From a checkpoint of a small transformer trained on Wikipedia: 70.1M parameters, normalized queries and keys.
Each number is 128 + 32 x the weight over its row's rms, rounded and kept within 0 to 255. Layers, rows and columns count from 0. Numbers have three digits each. The size before them is the row's rms in percent of the matrix's.

# layer 3 MLP down (transposed), 1920x640, rms 0.0262, rows 427-533, columns 0-63
099:147215179077142154109129125128114124088146132123119137189168115137133122190130114123086166143119135118146144105139132192084142084096117169066118170172165119117150069136069133110147105119135178
092:102158144170133095157188046121135095133142109186129141098140139166078119162167182155199151150143052055146111097164105078099118122146121165195104135128116155111133140102157145126138073130219176
106:168105122115115185091158115120157088130162127167082151094124060171099116133203096103143133136119143145141059041156143114127102136130182132128143083119130111113100199093106134141129094099106160
109:099183176041141123110143089081140129166137096157157141107054146168109125057109098122132082152190111141114097163118154149127126091105099083154138170091132086141136172111085122197154113151146172
081:081148077126164142167167092129074104124181190114116115115135146152103105131153167130110179176081134084153109145118087094124115127157108135142137149142142068115104176049133134112109108139103199
089:140158144088154124149127134192123170100139122084147085129118064171087194130159117166131082093080112142131140103129099196097149166150207061104119097168178113151062113072181176151063140121090147
101:146142109094101132143093109136147110095108126102097155113112143119128148173145169088081116087154058122175139207113110195113092124107069142083115091164122129113184103093109146128178029093160163
099:163133103159100115114130105159128113201101179140128123193105119069085126113154107143113071126128063084123116114152151111202116195226089166097103115115062143100162087143180102148154119121144041
103:139164105101091120150092145231081099125098095155116102150146116126151089151130094092169112070153110072152114166164185084094061089163138119165071108107125091100147136100085098152138128089144182
096:117156122139100138182164159113138156118137121063154142060121141160053084118145135177100169173153165208134127166097165106173165164082082111090142099139090127124120115106150094081113139143054158
108:161168176160139156155124059086108153150094156187163161154173101148162070121184101174104152132125110121083120157154132165127156094149129153142205135117122144114173106124124179175179137157088111
101:099126114099162132090102132115139154123176125143112097153174141175137116135140142166123188085157072089169173124112063174120094092149156093117133084168135100090078094157134091105110083153128157
088:088153178059106093116147089100092157102148106141164178093155176121065144057144119137131145089154161123105140103133092180074143173144142105170078140141132122081099109137102161157123089153122102
093:120126167168160120152108114186095082139135178161094148135106090162190171136122176137116148119164109120109108137101150134161168090136074168139135105136162099120038105132060131136071116112091135
111:087119158131091177168136155166109134098168153092107178142089170101176076194122050097126114043147144124123155184134106138127107110142110102098123135159113148135109121204120146116148148126097119
109:195117153104098126137077183126121135123147119085110053127134177104157155145072200134102112151121121132170112150164187132185125106169108129107118120182089112130119140139124113119117132161171077
097:166148166153172145142091144120083116107113139107118144114133134149129102088113039112147033087122134128129116178123141122141162111153122099136153176128142178087158123145109163074115137128150166
090:186119129123184087141163143151121096184135181111143123112145079148142116109198132126106134101132085045185160122110134192118183116112085132129149207114155158114126128127199114076139170081142110
102:174122156196142156178081115197085119135155190086132164186121145147098146124110140109090178114109165152159116079137111108085148073146160106114144156153187154143137114143169170147117118125119170
104:087122123145115101099131160218140084136121094135120108137098095104114141048144079072136127151134097146149075112096124139152177145095038130128107143115221155164114162168182167146119190140116145
105:145151181077097154074150068143119112159150154158117205127117083131140158108200164103165144154092116096149136129125182067142125132124065067160116090089183085071054116127151108117180100075123186
098:115121157100137136118076165158175162126126126148086129076128083114124115108139105125161087115148109143121116130146145112143125106146144081124124107128102124131112103147145116125151152102176134
107:113102160091116165138113147126123130108127092096123122145152108102145101151147089144100117066177138124112139157149128136136130080092163118115085147162174104089062099074097118129143128125103102
104:140162147112078148105099111058132102138155100141070056112099084112101147142132123111071082122160104091112095130145087117135166156149128173174120146114127071085128163160105108161118109095168148
101:142109104142146131143142130122116110046126190106122054132137088150141113094144134107077115113115150142102128137149157132116113108110137102066145145146101138096132120168169165141074146146160183
107:096129123138060164166138169091101116071102095182106134163128186150119142126168178098141075167059106095143155102113137100107099154109154097154115074111099150102146125154101117136135104145126133
105:156090136200154149173104152117111071072084226147113103136124117157164120118130133136101117095156113126102168048120142181177167142123146101055086172160058125082137155193158058109133132080082158
087:151068117105066099156165109104132127076079161161141113077115111171141124122198175106076096137148127058142089096103117067082117129073078134119086149118106126077193123180207114099161165090122117
096:083091107093206122093131057136123156104166130145161151135151138125127108145103126128126176144125210128068135120149123119133139154074165161098197160067142116152108107120078129131157088108116169
097:183144122144154112095096071172128111150134185141092149124078120105147108154122129084122131153094130041069133073163086148160110151091136074101106149092151128098142093083121130124101182130106118
110:105163165140143090183122129142188135157176131089125088128096084128138172135135089130183134095134043136161143137071131146222099138173072154158114117089109161125132124156144094208126116120188099
091:100123124131160165122211117102073130123162118137132152155181081152106152073087116138125143154170141210114123121180100150130121135065121087157150103138142109162113141033165119151169110191157157
098:158093145106170094124086203189168129069164183138135057128130159227137149122159095148162131185103068151095104138131153179152133110091134147100116157214112162148105103122151159086178199121166177
099:120186099095121100138129144137114170052109134061124134087158143167139113124130133100117110100132170166175144116098152174139142105137090084141126091125121095149162102128066162068120171204091173
103:158156078117100100091094177107131182102144110096171105148133091140122136123171112151090134114116107131141111110092165108151146098155100186129132152158109104091152175214196131113122137113153123
094:093115140117206104144145179187133083139161117141099120147125077161202104146121140132098125171128148153151102163110138153119137129112117138117123074117146145169100135143060167125115121090187139
115:089102131109131121058118124107133161148147147087114106103161134161117112195135128083165180117082085140143159125093099123150108107105090138182141098108171133160135131138116106073179141113083085
096:097160126083060108134183150119110160144120139128080138106087096090135100155107130195086118153179120161092162124118125101149084152074161134173173239104125164136093092155108104095117127195151174
100:173108075157148080136145072097149146162171100172085152117152175134139116118125161166102066230120138067149152047115106134124080131181160185108108147148148140139114138174115118116075182111173167
091:221092134116166112051162135209141085118072106120144128123140186111150123115127089133118127138174082128206114055075133167093158120129140132144067107092149116198084103119113163101136098113094077
105:120151115137084134114168152119134098135117134116135131100073112129087163104133116190132142156129052103116115096164166120134123130139141193124200108091181139155072156144071118085159139157062154
085:158175142133166075175085097104130176151120132157172155074136152098150080118131149184052135133103171104130153139135106136100201127131150144123166133141140095102126127096113109112063116095070106
101:113123143098083142146131135125152130099106061155087097164140135051128074148167147142160103149118144178155147139122139129112152120151126112205149145126125088141162160121206152070124125117136146
108:103099165152135066071105177173109127159149087127115090147084078113115162116081110168097167112097112150170134104136128123183122141150072085147119092118102086102111112079149099132149123160159139
107:104096099133085156136105168172144115145077142130096117132114186145174111142150120148169095149152119125167067132095142098116101120116097116160150115103115101161128170150084111152090159160122110
107:109071104121128155161121102104079080095145137152155104133129131124095113112153170092186130122076134129166135110153158206130170168183131078101142126132097139204142151124114114078143105161125112
100:122181102111146170135111138100125048131090132133111141137147134132086087143160084115157095152153140123121168137139149102110102125189149090101122140147083126093115118116114118152156176146119113
110:191129124146099094052123131166126139107116153097113098114101147202149164109169122110102056096083100134128091174098076188150148125171165133151064106146109149154182076104113165148167118064170119
105:045110150117181067115061125154167110097139062108069102109099048103128108120138101114081116104078113106154098176138131123130207099167210141181131149079111132116169109124112166158155141120136094
094:099141137047118145146106074088120080104154161112140166154101108089119103098154091128115159161096091139164148085183105122137135153107101066111107100069103128120124166114134118086102101151170181
108:153166139139140135144135106181106125090175140135155139125121117040119121138160148074086130131139125144103171135123144136116127129070152193166107092131182154211197104194164098112163154067106142
090:110051056129153146123178165148131139152133167160116121160156108105133117107120090085143095137087102163082136108082141103111078107094151130137156088140159132133162205129118105062133138079141151
090:185079102171096149097105130140148153091112156098112179140132109107125170094141078177112102073079106176164081170124132178170098138109158191095162193112116129083166105102177144130072144120197138
098:128096129173155075142103111114099087162138142091060154092177119157135192144166089099096087134155116175080200055085084118126158093165029188158091120086128134066145141138133109154146101115145115
095:134146142165123161136106098137138113171098140077065118120106107115131142144059108117123171103129089119134135088131071050151149131189084126149145161075115138151089151229130200117109180114161104
098:116110124154141102144103137088112145057120102128122079126141165154171125107131087123135085143143097124148078131094119109146137142120109132189127164128113150113169134159139130095125168163208098
098:137172155150114079139182152060151129196172119130184128138126051112113105143144175098119131084124183127143159161162151119092044128126159138128196174149178173099135146153160120145136157126104153
108:146088100100157116168114129113228128058124129095176114168137161127150185120079106121123137128136170162140106135127155117115078118095110069129100113166122155098106079131101130180121152125160165
092:082162077140058062097108102116059100121128091089141167141094152187082144111123100154110089132185081125111081123103119111102159079132134136129156108090135100135164131163128115107160146152151139
102:167166093076093068088118089138160133163068149088140120149096140118098133132128082171069104118136077180144129134088096143127127104120123102181136144146143147172143147098142155107119141166128059
096:125156159135115135152180101152095150146142129117167101107140126185116132126175161152095124187096167092179143171127075111131111144157145104157137138074149118145099105103170142168091109186139152
102:143149131097083168126094111122138127142117151119149108116141151095170081130139128100070173134076087164148125148107121073107147065150169105114128160099095067118127066094140132141146181114125081
113:145148159115133159175132163150137126108136165133151128122146114118169144183088157096137090125100085142114177175136093135098153184124162169135088175111132140125204121157132144115150228094130130
099:135075159121128110132123089162148155079130104154214114176110121160159177140147096114200091127088128143110144129104169106191172152145047121120149108168111104095128183129113116110086123119169140
110:161168099131169125112163170141089154150141101199179170165188078166101069144150176102079126191186136133135167121188159180123172146114155117147143112133167155117088139096069128087099113069216173
105:139132110067113079111053137119162150096123121125120138192099188043139146127153168182158114109156092086080106149130138171107166207113209162083099128076123129139100131156114170161163092124051167
087:130164106098161093132125138127161072167148158143078182087091064167067090097152137176133162136130021134110118154143131188122125078139148162124140102059166059090112068100062160149108115146104151
113:089134072119139129085123120158103134111158130121104077172121135157135077174152133142126143143103103121089115126182131108110077095110189126103170055158106115135096155127156102161160154160113109
101:119155188135150186150038122159110073123115101137158081127142096177127085086132114118131104152125104112130140153113138088172148144169115143094109150124073136161145112135122148080127180141140109
109:140075145163081185106129128090091149119106079106177149147131095143131143154102111153118161111096153129135151166125200157096101105097081146077180125171136121114073094073122145104106153120152095
078:137174103136126154126156076128091106095071089082135168159129139111123191140129116117135085124169162126097133121135101118193185107116176132128168146161149107193109144117151190105144103188176091
103:092120141154095128189082138094131126098168149154138101095106150093174134164145148116172133144152157155141120132136160072101102143113106074145175158121069106151145109160158087078179158166132140
089:129101100091087143117157060171160136136086130204141152173107111165136115147118137153158124175122125099076040182112127108078116151115132151146188088130136118094129095151137125154141088102136130
108:147077107119123156129123073102094075119129153114145129085166108148137167176065043107089128154141096144143131121127124072131117147142125108154101112103179134097090128111181133104120133164084092
105:152119079149127087111139063136144119141135142180102089143119209115135124129137173123125135152082144091108093119058134139104122151141072043156102119135092153095153111104176146160114064095119106
103:063109146127178119142186157137136147173103157123109088126138145163073171116166116120116121149126106083099153107173135180147124084084133138107113143127174181165137089128174185106089128171130172
104:139138091103147161181052089160103130094137123152099153132093129150134124151098162072148147173154074070122114116139113111115136183141112054145101161082142145098133115173086156158116069108144160
097:130073161108066125093128180152172111108089103092045089104070130134068167155094105162142167105101112164127212063124111134117107108173147116109103134111068098067119123134167117141140121088145140
104:168128145115148146171151143154178165149111147130101127157101125088133134201183113099140083138181145113110122090132191169136096124137126118101099125160128112117104122187168091134111204127113091
109:197144153142142120116125093128073140188120144151109142078053130116066099094050148114138110156129123113180116120146115116134197100109159170128077139136197169133106140108129151136132144129144112
091:127120112143144120098069135128118123136169145128112112165103150121153156120093126133187140096144211190138117109149106155152093133085106118130154113137123100093121111134149172121098161175121135
093:177101055117133131169104170168127127121120109166190135151121132082162164109167103136171074117099078156116108142121133151116133158133173064145134147095138086155157097225090109094100068127131166
106:110097091122145109163142123098158184170119097133136175179052097052163132145114085147072121104099114095088117109128098147119167144104165155088078121165070109157135145133123074135186112115146117
090:142128086141109157112108132116152118120105143182118160090151138092121099183116078090108133192114112121147131129107174124158119132066156109142116109070166126189134144157056216089150090170089106
100:128073106111174143140114181095107100131157120130203138098139121110142081174122141100149132176106173093114141133117122093113119182184138094101078110141128148200108088186197164130067204108150049
088:198178080088082110138114149082118101210045145176157149150120127182152122141099158163130168144162134156102118114054127180119115196124116157161098054097081137129157155152094117115148055100042157
100:120066139145116109164119129152148174132084112154077079146143104129081118116127088131118093165068139112165206070092129155172165096095121122109124156089124132111137167130074171142165152147164084
097:143142152166133093127111101115150100200151140129153133175162111124118094137145105155115214120126094133145119099120112113124145114142086078134109134115138086110150120109157072105139104123108145
107:076109168102129115116157143116131117108116093136129165095120153112096151150090131185103121122160139183091169108129134137122128136090123099143147166125162130091108112144081112152147151127130116
105:169155144116133119193072139087150062125114162113140126104138148140103163130157109108111157121076133125212135126079147163169139113125167124138121169053130143137143152095164141176143112131111126
107:140167173162126051104127118157090172129136093189102138157129086142160141127116099092101115148148087143120122204073096137113120142074114106119139182109075114096148157100154154038179132121088167
081:120097125154095084175169171150176154103198103128111045110165061135163126140140154155097159135050095074123138123128092083118118124112148167138121094158071125128097157096151096182088150108114143
095:094106128102051135142065144171139121117117089127150148097145108114101177108155109164143112057118073157102130167183156143121143120131104082147106143122101098110144101172179174110103083110118092
105:109133176102152091144144147097179140214156116116090078104117085079174172125140116128129097060114132127142146099124168193148148072102049127148121097143093190163142107146178094126144180157117097
105:151140120117130107187086111139118157127156106139102119123136144092135110140153084108115165173140169079117104183144130090206121144110088137125094135148102175152088152154117057112140094152150161
111:102139081134121113099089154116064104168096100123072085112128085089069105089163155151133120159137110186106146142131118113104142126128137111168194130078130120184135134145070172098141171107104139
102:107134156094124083113151170088139160124135128110109084105104071093142089092081153168116097099165109191118177125145142119099119179114101072138175092144134171093126069176120101112132149094169147
108:138109118154124095128092165162164125119115101038055154148138074112148182110089121123111091097176119124148138120091141139157086137126194177166136168038120113100143152139079126212136081189097088
107:100142112113151106087149092128114194167166140085156081112096172138150119111121164119099147132184113110162143114120171176148152154110142169121118150144129134068116134153170144130078124160162129
098:149137100137146167108118201153125130107177136193074148195148058067164163122079152118053084094181141103134077134126141116125147137102173145177117139070151140200151186129160118153168076123120139
098:109142164141120059127066191139194093146091139124112158123179151128113137119070180141118017100109130078109128149130200138103194129143128137108116154111181143149095127173176115117129084104146097
108:093149170065103070151094103179155102129113151096107140132075151151127107133148101094096168138111186148153164096181081137145139149062083054068132095103094167168090131127154127179105085160136084
090:150154142088098100142164102152116079094127148167164096100116075136133117147185151190098157173128148074132141105104110106132138165156059156191153144091148149119112106123119104142137143121159116
105:127141154100118094135106162089161123098162129161117116136108102118107149117107068108099112097097085137165117115135137142107106106131196136128111138110157135124170140084033152154105157157123138
112:125137124079133078167137126161159148078067200142081087153112144137105169141114125126127168171121138111185119149042089127058131138139086164120124160203184161147137124118149148121160136082115150
091:134095115143097107116108124154204099162084181160083118129107135126163149098066091122133186157085104094153077149129104137121104102130161115117111132158123111161119125191123134079129163140087149
097:138158127136089176185149110108126069140196100098120155103113166101109153164083150120122152110118158107145136122164104140144152177128152176059137117085078122093126096107111127136140096135130146
# layer 3 MLP up, 1920x640, rms 0.0333, rows 428-534, columns 0-63
095:096123104158117175191142148105076150107155148134108156164146150109044141130103102128141158123137174169077116106157120112095132116144123096066144128144152146122061123124114155157098171147110136
108:145159167105077136116157086126159169115099135101079090153099145177108114180125129136114090191110094138102091118136108142096074129125161064161185113167114164118138186127113109077111125174121095
105:081101093145178123139162082160174202129141161158160130065116141093139095144127128172050174199142113137147056125161091143133144096144128112156132104158078147193075133183156144114101052128095095
084:146153149135140095129156128116117117142102059153117174116170062161114095100103173163069118104151158126155106111138136177174139162113143101111111135103132128110078082140115025183175131136098130
090:079096100113197168109075115162172159120142096169144156120093149088121120151087094126169154107114141118173067155131177135111102134173116151165152117109115124153179160167103125134132094051120050
102:140152183149159138119111178148156172082127139136154144178143126133100116146071148097119173178121121143127136156182121121145112180121133096127120111098099165051152123185072130194110149093112027
099:125155131185097087113142080153090084057095114147136148149102115145084178124114122186150192089160161117098131138117120156093055175112117089158136164122148165105108110101121123072156095173142133
104:102143138112109177125147166129143064103118148104147147151134129107110074109077101182121069109158126118122132168136134100102159094122143122118098173081105127112230201100107126140110154159138119
095:125113161127080106096073126103175149141102082091162153154116165141129104135133151169172139125110162218101145161159141151112130116159094100132139080140078115154138136113094132121111043178112177
107:146117084094116149133096182097122130156151098155156121162160156132156091111110143112081100153146107102110141119156093090097124164163140132175109114143166138177128141078083098121161118175174099
097:099151146061112214086140108129176091096134160130167148121126147142136132156115139135133138103141184132171132150138156100117114112127163115112198077079107121118094142160099108119110108131098149
091:120092108141100161140155128111063129124197120068161114151123161077105189112134100108131120133157138104146115117181103118100128175131160153083091102171107124132148236054163203149120184120142076
094:111113137103056140110146144157113174145173155158155085169152103109143111189088166143096135124102100123109088173114116171175105118201103112135068162172147119066114146070155087176126167116174095
108:091130115159130183100125128092096142154119120123172143079083133143149106083087136114131141088095111103165139092074138102099142162190124180207056080148120183095141110126137137103158122205135110
107:101125124105157178095141148135101133104109100157163141105147077127154186107112127103140137169090172152107172098148130152138099077078111103128104138146168160165146140065149101129119150171117130
097:091154045106063164137123187087102139119156101117174213091157106132091102117114107108089161181115138128126116121127171140101118140103146117101191084105199142138172143138125115098151104135092140
091:118151057159111132132110124116179124168118130193164162084122081126055164093098132123114067129102177110114110107110165134108143145160157140095129074130106144117159217173043144162113140127129162
101:115143156157134141092163182157203166101115126106167139175123123101110148161108104174087149148193102127114087117169109117132146125126124144093182144130162163081153147094136128107143106119149123
101:178104157072127111136168105105127104130157141119135135124134157082152111147131158162038194114136121192147095105084074041162080111175124070150104172163158128111154133141117101116132076090126078
106:111160110125112157128124174161108199080150096120114094132163099106172187107126095146133074154113114190124086143119035140118109109172142077110093131141170184097101159123152171129112123080095103
095:154146158114130127137140112056124112090136066172192153118152172176191154111099122170139146158167121132123102127200107120200081050155158116186170077147151133117077103061081156136120041081130137
107:096095122109180113122113093114143144082132109152126166190120103053125132119114111118067094110138135171146136142147064145133158120121105136122093127074117176128092143076142109149123159166178069
101:108202115127136176120129087165145098111120187164183141165134117159090158128111137083094108149097092153149126126120139135093094084141106152096164143164138111138168130139157031159184119127126086
094:128110161095111176160157101162139138077125194138114158174109151067168106124121141180115181103187112128120143071127067155112078144160113158121137114154119124064142119109200128117153077152167095
107:141104123125146098077135101119125160114103081144156117223126137126144143086078223135125129126155186138133136114147163143131060112118082134191151118101140162067121157153163120154139132137140133
101:063122170107078157109133106131125106131126090149163131175171210115179090072077122153134142105135117097095099097063116134179115152110169123204089147108176176070132135101110067139131093201220141
089:082155135148160156099151017094204126051097171098118206112088138120113103117124161167126168108101106196116124103134194172177130114116073093131133090064128117169140190149110104155127144168101089
104:154142080118194129151131132174150115158100206187127137149141111102110135165127155167117120162116112122134133153112080127129050114142136118159113131106121115149116115159157083168052087109133109
094:104115107155109169112194151100112132094166095180147120126196187120078139109111147127114166139161117155120079170174108135151061099106123111067105112147124142106126158093181150197125125097107091
106:164168181136154160082128068140158151143079062154111134121123163134057158126075070089096069180157148094117124120147115069131072168165118117188080089112152117125154168111154125162130126131189152
094:105114160078118133161149125188136129107140116120133109117150122136172065121118132156090170125085149130137091156156078124086153110137127058156085111145107126099140182159116141110087118140122102
093:084129130120151160138103156115107185131155125082133184107164118115136148195123163127092080137144165155104076158086138137082110174167153126138139167134136212178202141135102153206142143131139163
103:097156114125109189115196144105099093125107094066166134146140143115141088143112142147141132120140121098148081192116178207099105149130162157176109151082092159132148155133092117146154126108091140
104:163194082170143140097129152137128179090090069142122159199177111165072141107165136159144087169140102187110120114104123173119102154104130131185142165134096136086138157134098100161179124189116145
086:116150110096054192105132163113140131085186162139163108170166125119142066131113175167086149117104149104125021138127144132127073138145194140154130119106125123118103193098103116194159047140167108
112:071075155146145126095142126147163195133086152182140135139183198054152095127167109098126137092107148132181138170115099114129142107164137140105163143146147164100141161085131148084174058125117142
088:114141108085155140113129055170185164086156161136153123096117130070175168110095133148127118091093129171124145146111141166170134144144159077179088143172139138114116132123147147171127112117147123
101:142088115199151206140136124132152097110117111074107126170156144115155124093094135140141131088157151118141135120063089138147106132091181168129090099092118218167150151100113166146156164160199080
092:124149183135074173147155177093159135099212159159119115131216172031145139115116159173131180164059087181186133115141101090098091165165161133137145171143173194138094195103180091136165149147148110
106:076144140168093113142148164142183169073128125158155162141105094138126164102116112093131141166097133183089114094098078112136141109153132137123170153169156135175089162094117098191166145155116086
090:107138169136149147119185129063184138138126080158073118148155159176114167117112097149096151190143117085106108102099102151159113144143141105155170103097102160107103196093107170134093143104160087
101:153089176146145166151142138151135169063130072189167172117141141074073130152104116109139121099120144188106070116127050173106063104145131109151110134121145140123097129099103138132178112160115132
106:111152156109101139125077121144063159090162110140156186171147172167164093119097097159101127122106130173100086168179113061094122129168079093141160198119129141106124113136125108119102169092173081
106:110165142117156133139159102158113174105138123124138105108163138132134088113124145095080085162117144074128162141095115138138149130085105113125103099097181123113150151149146119105159137131127068
100:123174105166133163084109155163113123106160140126241140142131153093110120086119178146161111133145161082164105132177083176132093120120125101156124127157135137107107167133175078121119184185108038
099:098136092140154127112082163100152119161161132096126117143155241118162100145112213102142107122081178175123137118150139087155169109142140091102081127111065154176170124153137136148141108076171083
109:073132123069148138091081145165150132123101128096171111137133076148154119129138120182123168095132088143137137148121110175075063120171155099175105151111120145183124195094146118130102068145132143
100:154194145122147136076172178122137158130088088126163106102145104124160154122097149196082083117145115137135151143079074086116121103179143120179103093101141158132104160189135110204144116076146110
098:118120118159139089105120125088114205049199074141103124199145120084171148090158154118156067138149129146140071192111147114168034107173122120088114131139117137139110148127092128108093176118162103
105:100119097163075116067164121071066145060161133158183106171110119156149125091129143173123141078189109116100095159120185124106082055126110099122103158098137142075121126131113125132154086114150130
098:110109140210099124124195121057139201110112058110122128124160143099107134133080076133123179091148088107166086178146081154105137156137073151127117070068082141112142120149153164111119125154121042
091:107166188065070204133126068121114088119160131212136122104135150086054082186113138084071187109080147120108122115064140145092097143122123126109183078136124114099095149151151123094059076129118131
091:128142164165103174038147110177084139117145114067115111195166199080137129102132130122176130117162202149109096132081109084128117156139144141189123151125140116107130157079131126102117135137099097
099:112164162101161112136108093132127135121137102135148118163125105116084128104144156127155159214142159134124140163129094120130089191167121105103084086145197146144173148129102156144188136137109059
097:129133129106108127111086133127111128115116125136206197118141077077091076102111135180108130135140192145116087162121137164090133080119187149137091093083167101156095130144173096118128070136090097
101:116139138131087147094112142114175220110198161157125147200120110105144152139124130144086083128130098131124107122149079087137105071221128068110108171123099119114174150156174085130099104151157131
106:136092098151188129113068069189111125144152129122128160203122070115126116124071086121098189113124165132106134136122142132201102150196130127117061118138080127181137177117094116130113136111128112
095:105124140127170121155156171122096162138172122125179081113162123125125135124092090147128110123152140080095110059074152149096101127166135078118080084134154093139158154075126066147146139079117107
100:122076080116123140149157138145135128086255076178123133130145133115122136162081110135145117163159113161171103142197146149120138051092123137094151135088072140121179115113095126131132117121154114
096:096147163104135141119130118078141129106135090194131151127148140103145100093086144182147153138093144128110129127099130098138150099122093138102167118112181139042058126160088121129136173087124086
098:086191104126095125070135124094122147092130085056119124164115184129090124123146150129117132160064211173106131149134133116126096093091102093089136131084180117151142118117120116142131146103205133
111:102128153087102128058124101119136144116087114136145094132123158120127156121096147116091153105134117131137115138154135136132148120170184101082144125126169129157137255103149152135093106132151131
100:140183088099155138113134095092114119166118153100097105164143149107055146104116130157079073124169130129132117101132133170183088155137149089085095132130108163145201186152151146114095110090138107
105:152117115199153102091116161129174137074146115177113167154150106148096147153129150147087123110108142175063127155169065158165155149142169033116147124121142162121148151118140081151086168090135088
098:106138166151108189117155182118072208084160131071135146109179102105115101119109125172096114102122145085131110096160148093106093134073053110139157096130137155019096156167120101093089130155136079
089:102099172188097127141170114124051143093170124104128086151163135135089108126134103151130133101159174157153133133124064175124117148145138152096091148144082152121089179205101135111116175084170086
110:098169117095126195119112138043137117159129106147155123152122162132106134109135098174148164145161126064090042175172113146128167119193147107088097130159090169126117134129071081101122094144109113
095:102144175107125182083150144135096134117118123136103129182171070184116158155127093156123178084152110138188170108088135149211155118184130060106081141171118126122096106155169104193130164172173098
105:127103127106071163095086111119186148134113140137167123152151151092172114057133080129128097103105119104126165123121099135088092097166155109153105150187181146108160141131117090093100101153092149
090:084137125120080150148125171125191160145178129162144079176142086124158110189099120150115166148067162119134075152099107131154053121135117114171093101158088139119174148111125080122153108110072160
104:144172172130157142082156085165121160154118038174145170131165168137143127127131207124094070162104152101133149167178159163125094164129172074161115123153170106098168131094174188116144142139123137
096:110147208106178164123150183100197129124142116136143112133172138098139112109104116105121092164169122129120157119107092096181107094114156147137110161174138143172114185094170082127136116130137144
110:115144138135120141140106131149133220087195105141114124159168128102137122170124077146073167187166157140093163155189078161097077123141160100084104178137190148173140086122112135070121156132212140
100:104143092130132110120064164166165148134102106113136111136151144121122193130098144146073060100049121144133157099136080120138102110166120115152145123128144181144126128118181116162118160145172136
101:103108118080084156129150148118147133143188172156123136160113105129121129133115164122110151127177106139113162109163086147110112084149115092126125161194171159158089112069131124156116134106102148
108:150138114154173108114083104140176132111157148129131152098171149085042193092099125113112156155111129114132151137085076154131101124146141111137161218117119153107101131083118107075182133105169166
096:087158132151152139097109120121164161156206115098175171127130126134134150190118080156105100149109220118124062052153176090109154103126138124124190131127179158118153127151060125121127089192167110
104:127116132115092153165107108131130137159102122176166145100131160104136114189149095172108054150127142164085056164107141088159059095172096165123152077123084143128128164119116136119087112146186137
105:094118127141102153085114128132184186093125102181164141117111100110093079142074124086064137113037125135165169087095087137078060182179133097160102144117184163117119147128166102156111161122137127
099:091172108134181161059159124110124149109166122078144112180130142119092128138066093091148113150138115103119147126133065077130137150115137107080051175147123135183158159114130122084060104120101072
097:077153107134050138171155140064138175133104111061149158133106100108116143122140105135140124140193166179166133119083075126084120159187180157126125136140165156070113129135104120199178177154178094
103:099158190153144131099139167101177154144090094112111154151154138140147093091116135157126092124118091103130137060072075128110135152130183123139095144166111151121141147126110113107104135165209158
092:136149127128128140145128095070182154064190119128186127165165135132138063151159127190120162117107104151135092120114089126148090095125137118067145131099116117159083172135122066145144127112145152
105:075174092150129100183165105124148116034165099120202094144194116102116149132145152128099136149136114158173122117138144197129127145115145096095102073106138128081154136076165140127077082124153166
097:104143093173123133093097099061116204107130106117140125137181142148109127135140169140095185088187093151203102141153151112144096119155115108129101163094081117094171143155131126131102071111170134
104:132163153098148092121117107102122120052122109119129125068123119128146157060094199110138102114128156115141099141183123134119116141131176053139080074143064171120110123149112142078101131092145117
094:105089142096155151134121124126125136185109056048161171107125131061165186115147145146144169112126147101100145130104130113103100126080146141111151125098140191142099147103108168127137063101137092
101:088161175124101109130137127162123106084169100165112177160169152135140136163127149163102120102170067152111123117147108147150130154119192138138118182182107171103081139113128037108108123096133165
102:129090136199145127170095101140167146091113092142176112123173112077154137116111137171150155097128092134128098104128065148143126058179107100129046128120148147129117125128092099173169121112109119
103:113121099140199134139107093133178126160152102139201133085127159126131100115076172164130090143129092135096116082100078091097122074114134177150098138139131168110103083107136075122101101127068148
087:114125138142123174096130083139132106146106084151125179089147098147080086134094137120111146136105232193101134117145149125114174159124143104165128126097112162101111116143131199106093111126113137
093:064124145060126182120137163166132156107105132178153106111176166101126129188141136159092160130129146115147170115187115156167151103157187118148102161104155144137127101127105103107104153139165069
104:131168115110142250101150091106090213159137074152152162189131142155068132102131099137111139159142169122068125147133135092109102153132144127088128118117180168155131112133101114152114119111157039
101:127174128138106190134130133139122141100168142084134108160106145100158144107086076149070124129153173207079066164160052169117119107133127119162162176120118171131131158120127132134113136117155101
108:092196162117131156118112104134091158092145078123140099150089156204093135114102172161111157116093117148107139103164126110100113095156117059156129168187152122136112152120161144213139157134115104
103:142165146109149164153121083137142216073068102090132129192126119101123111144097140143163133110152163098187140161115111120161110138108148120084159082090135163075168210104124156069132093078160083
105:061138107068148143152200161135130120152162116151157168074085101101142128101105166152152167152145201129174119104131105172130049104129177104149166134047170122121159132094155158113129128151132118
105:112151181089126143102176128141081168089169125253133151114150140099165107154080129169123076105152137114143168113134118062155078105150156103192077175166136120123094141168097110113095066114175133
097:124169115096135189117161113126138182121180122108137137135113155016115061140108130145134117136084129081109162162139115118103103121128142120147105111090205096143147206142146104110084048100111096
093:080146132092144100083070151113139123115178117097137160125156192095136139118129108138128069117100107101102104099122134136064070122146163129128120201171136178179127188136115140141098187178169119
106:078178156193151207088185133097132144101178069110165102152155139115141119165128156142129179087159187094207128193141163153131121098118121073143122108155174170130124138187101121067099092094139040
091:095085112159154158129164122058107137144090103134142131112187126155133084103116143169146144120161147129129118113126136114171165115166122177142121150070095116154163137110147167146144082116177116
109:130143181142140122083110081129165120164173131180099150111116139151097134183091146152102138158117169095151077163061108133183097119141145135162120126084158170180145134114131127169125170124165099
110:086155108155182131096136138127101169115073101141142145143110143143122124146095102138160159148126152103124133191127134079087029100128094120131181099159099140095072105172145081096161110120147107
095:134126182117117080060155074114187076081198084183161129126137149119123169136118075112150146080128093087081110145117121113089088145156138091107115125130155139123094140139115119079111160139136093
095:081126106132136185128134160078119141130145132124146148141171168128145134090082107137108098087131110140099145120153156113132124092143099122119057132116157128090154164078127133103160157109150078
092:073135119107106127137099103093095164128168172101171133109129120101064113148101161135100116103182099093160129131173149139179125099194097073098050109111129116044188126065092123194122150158143089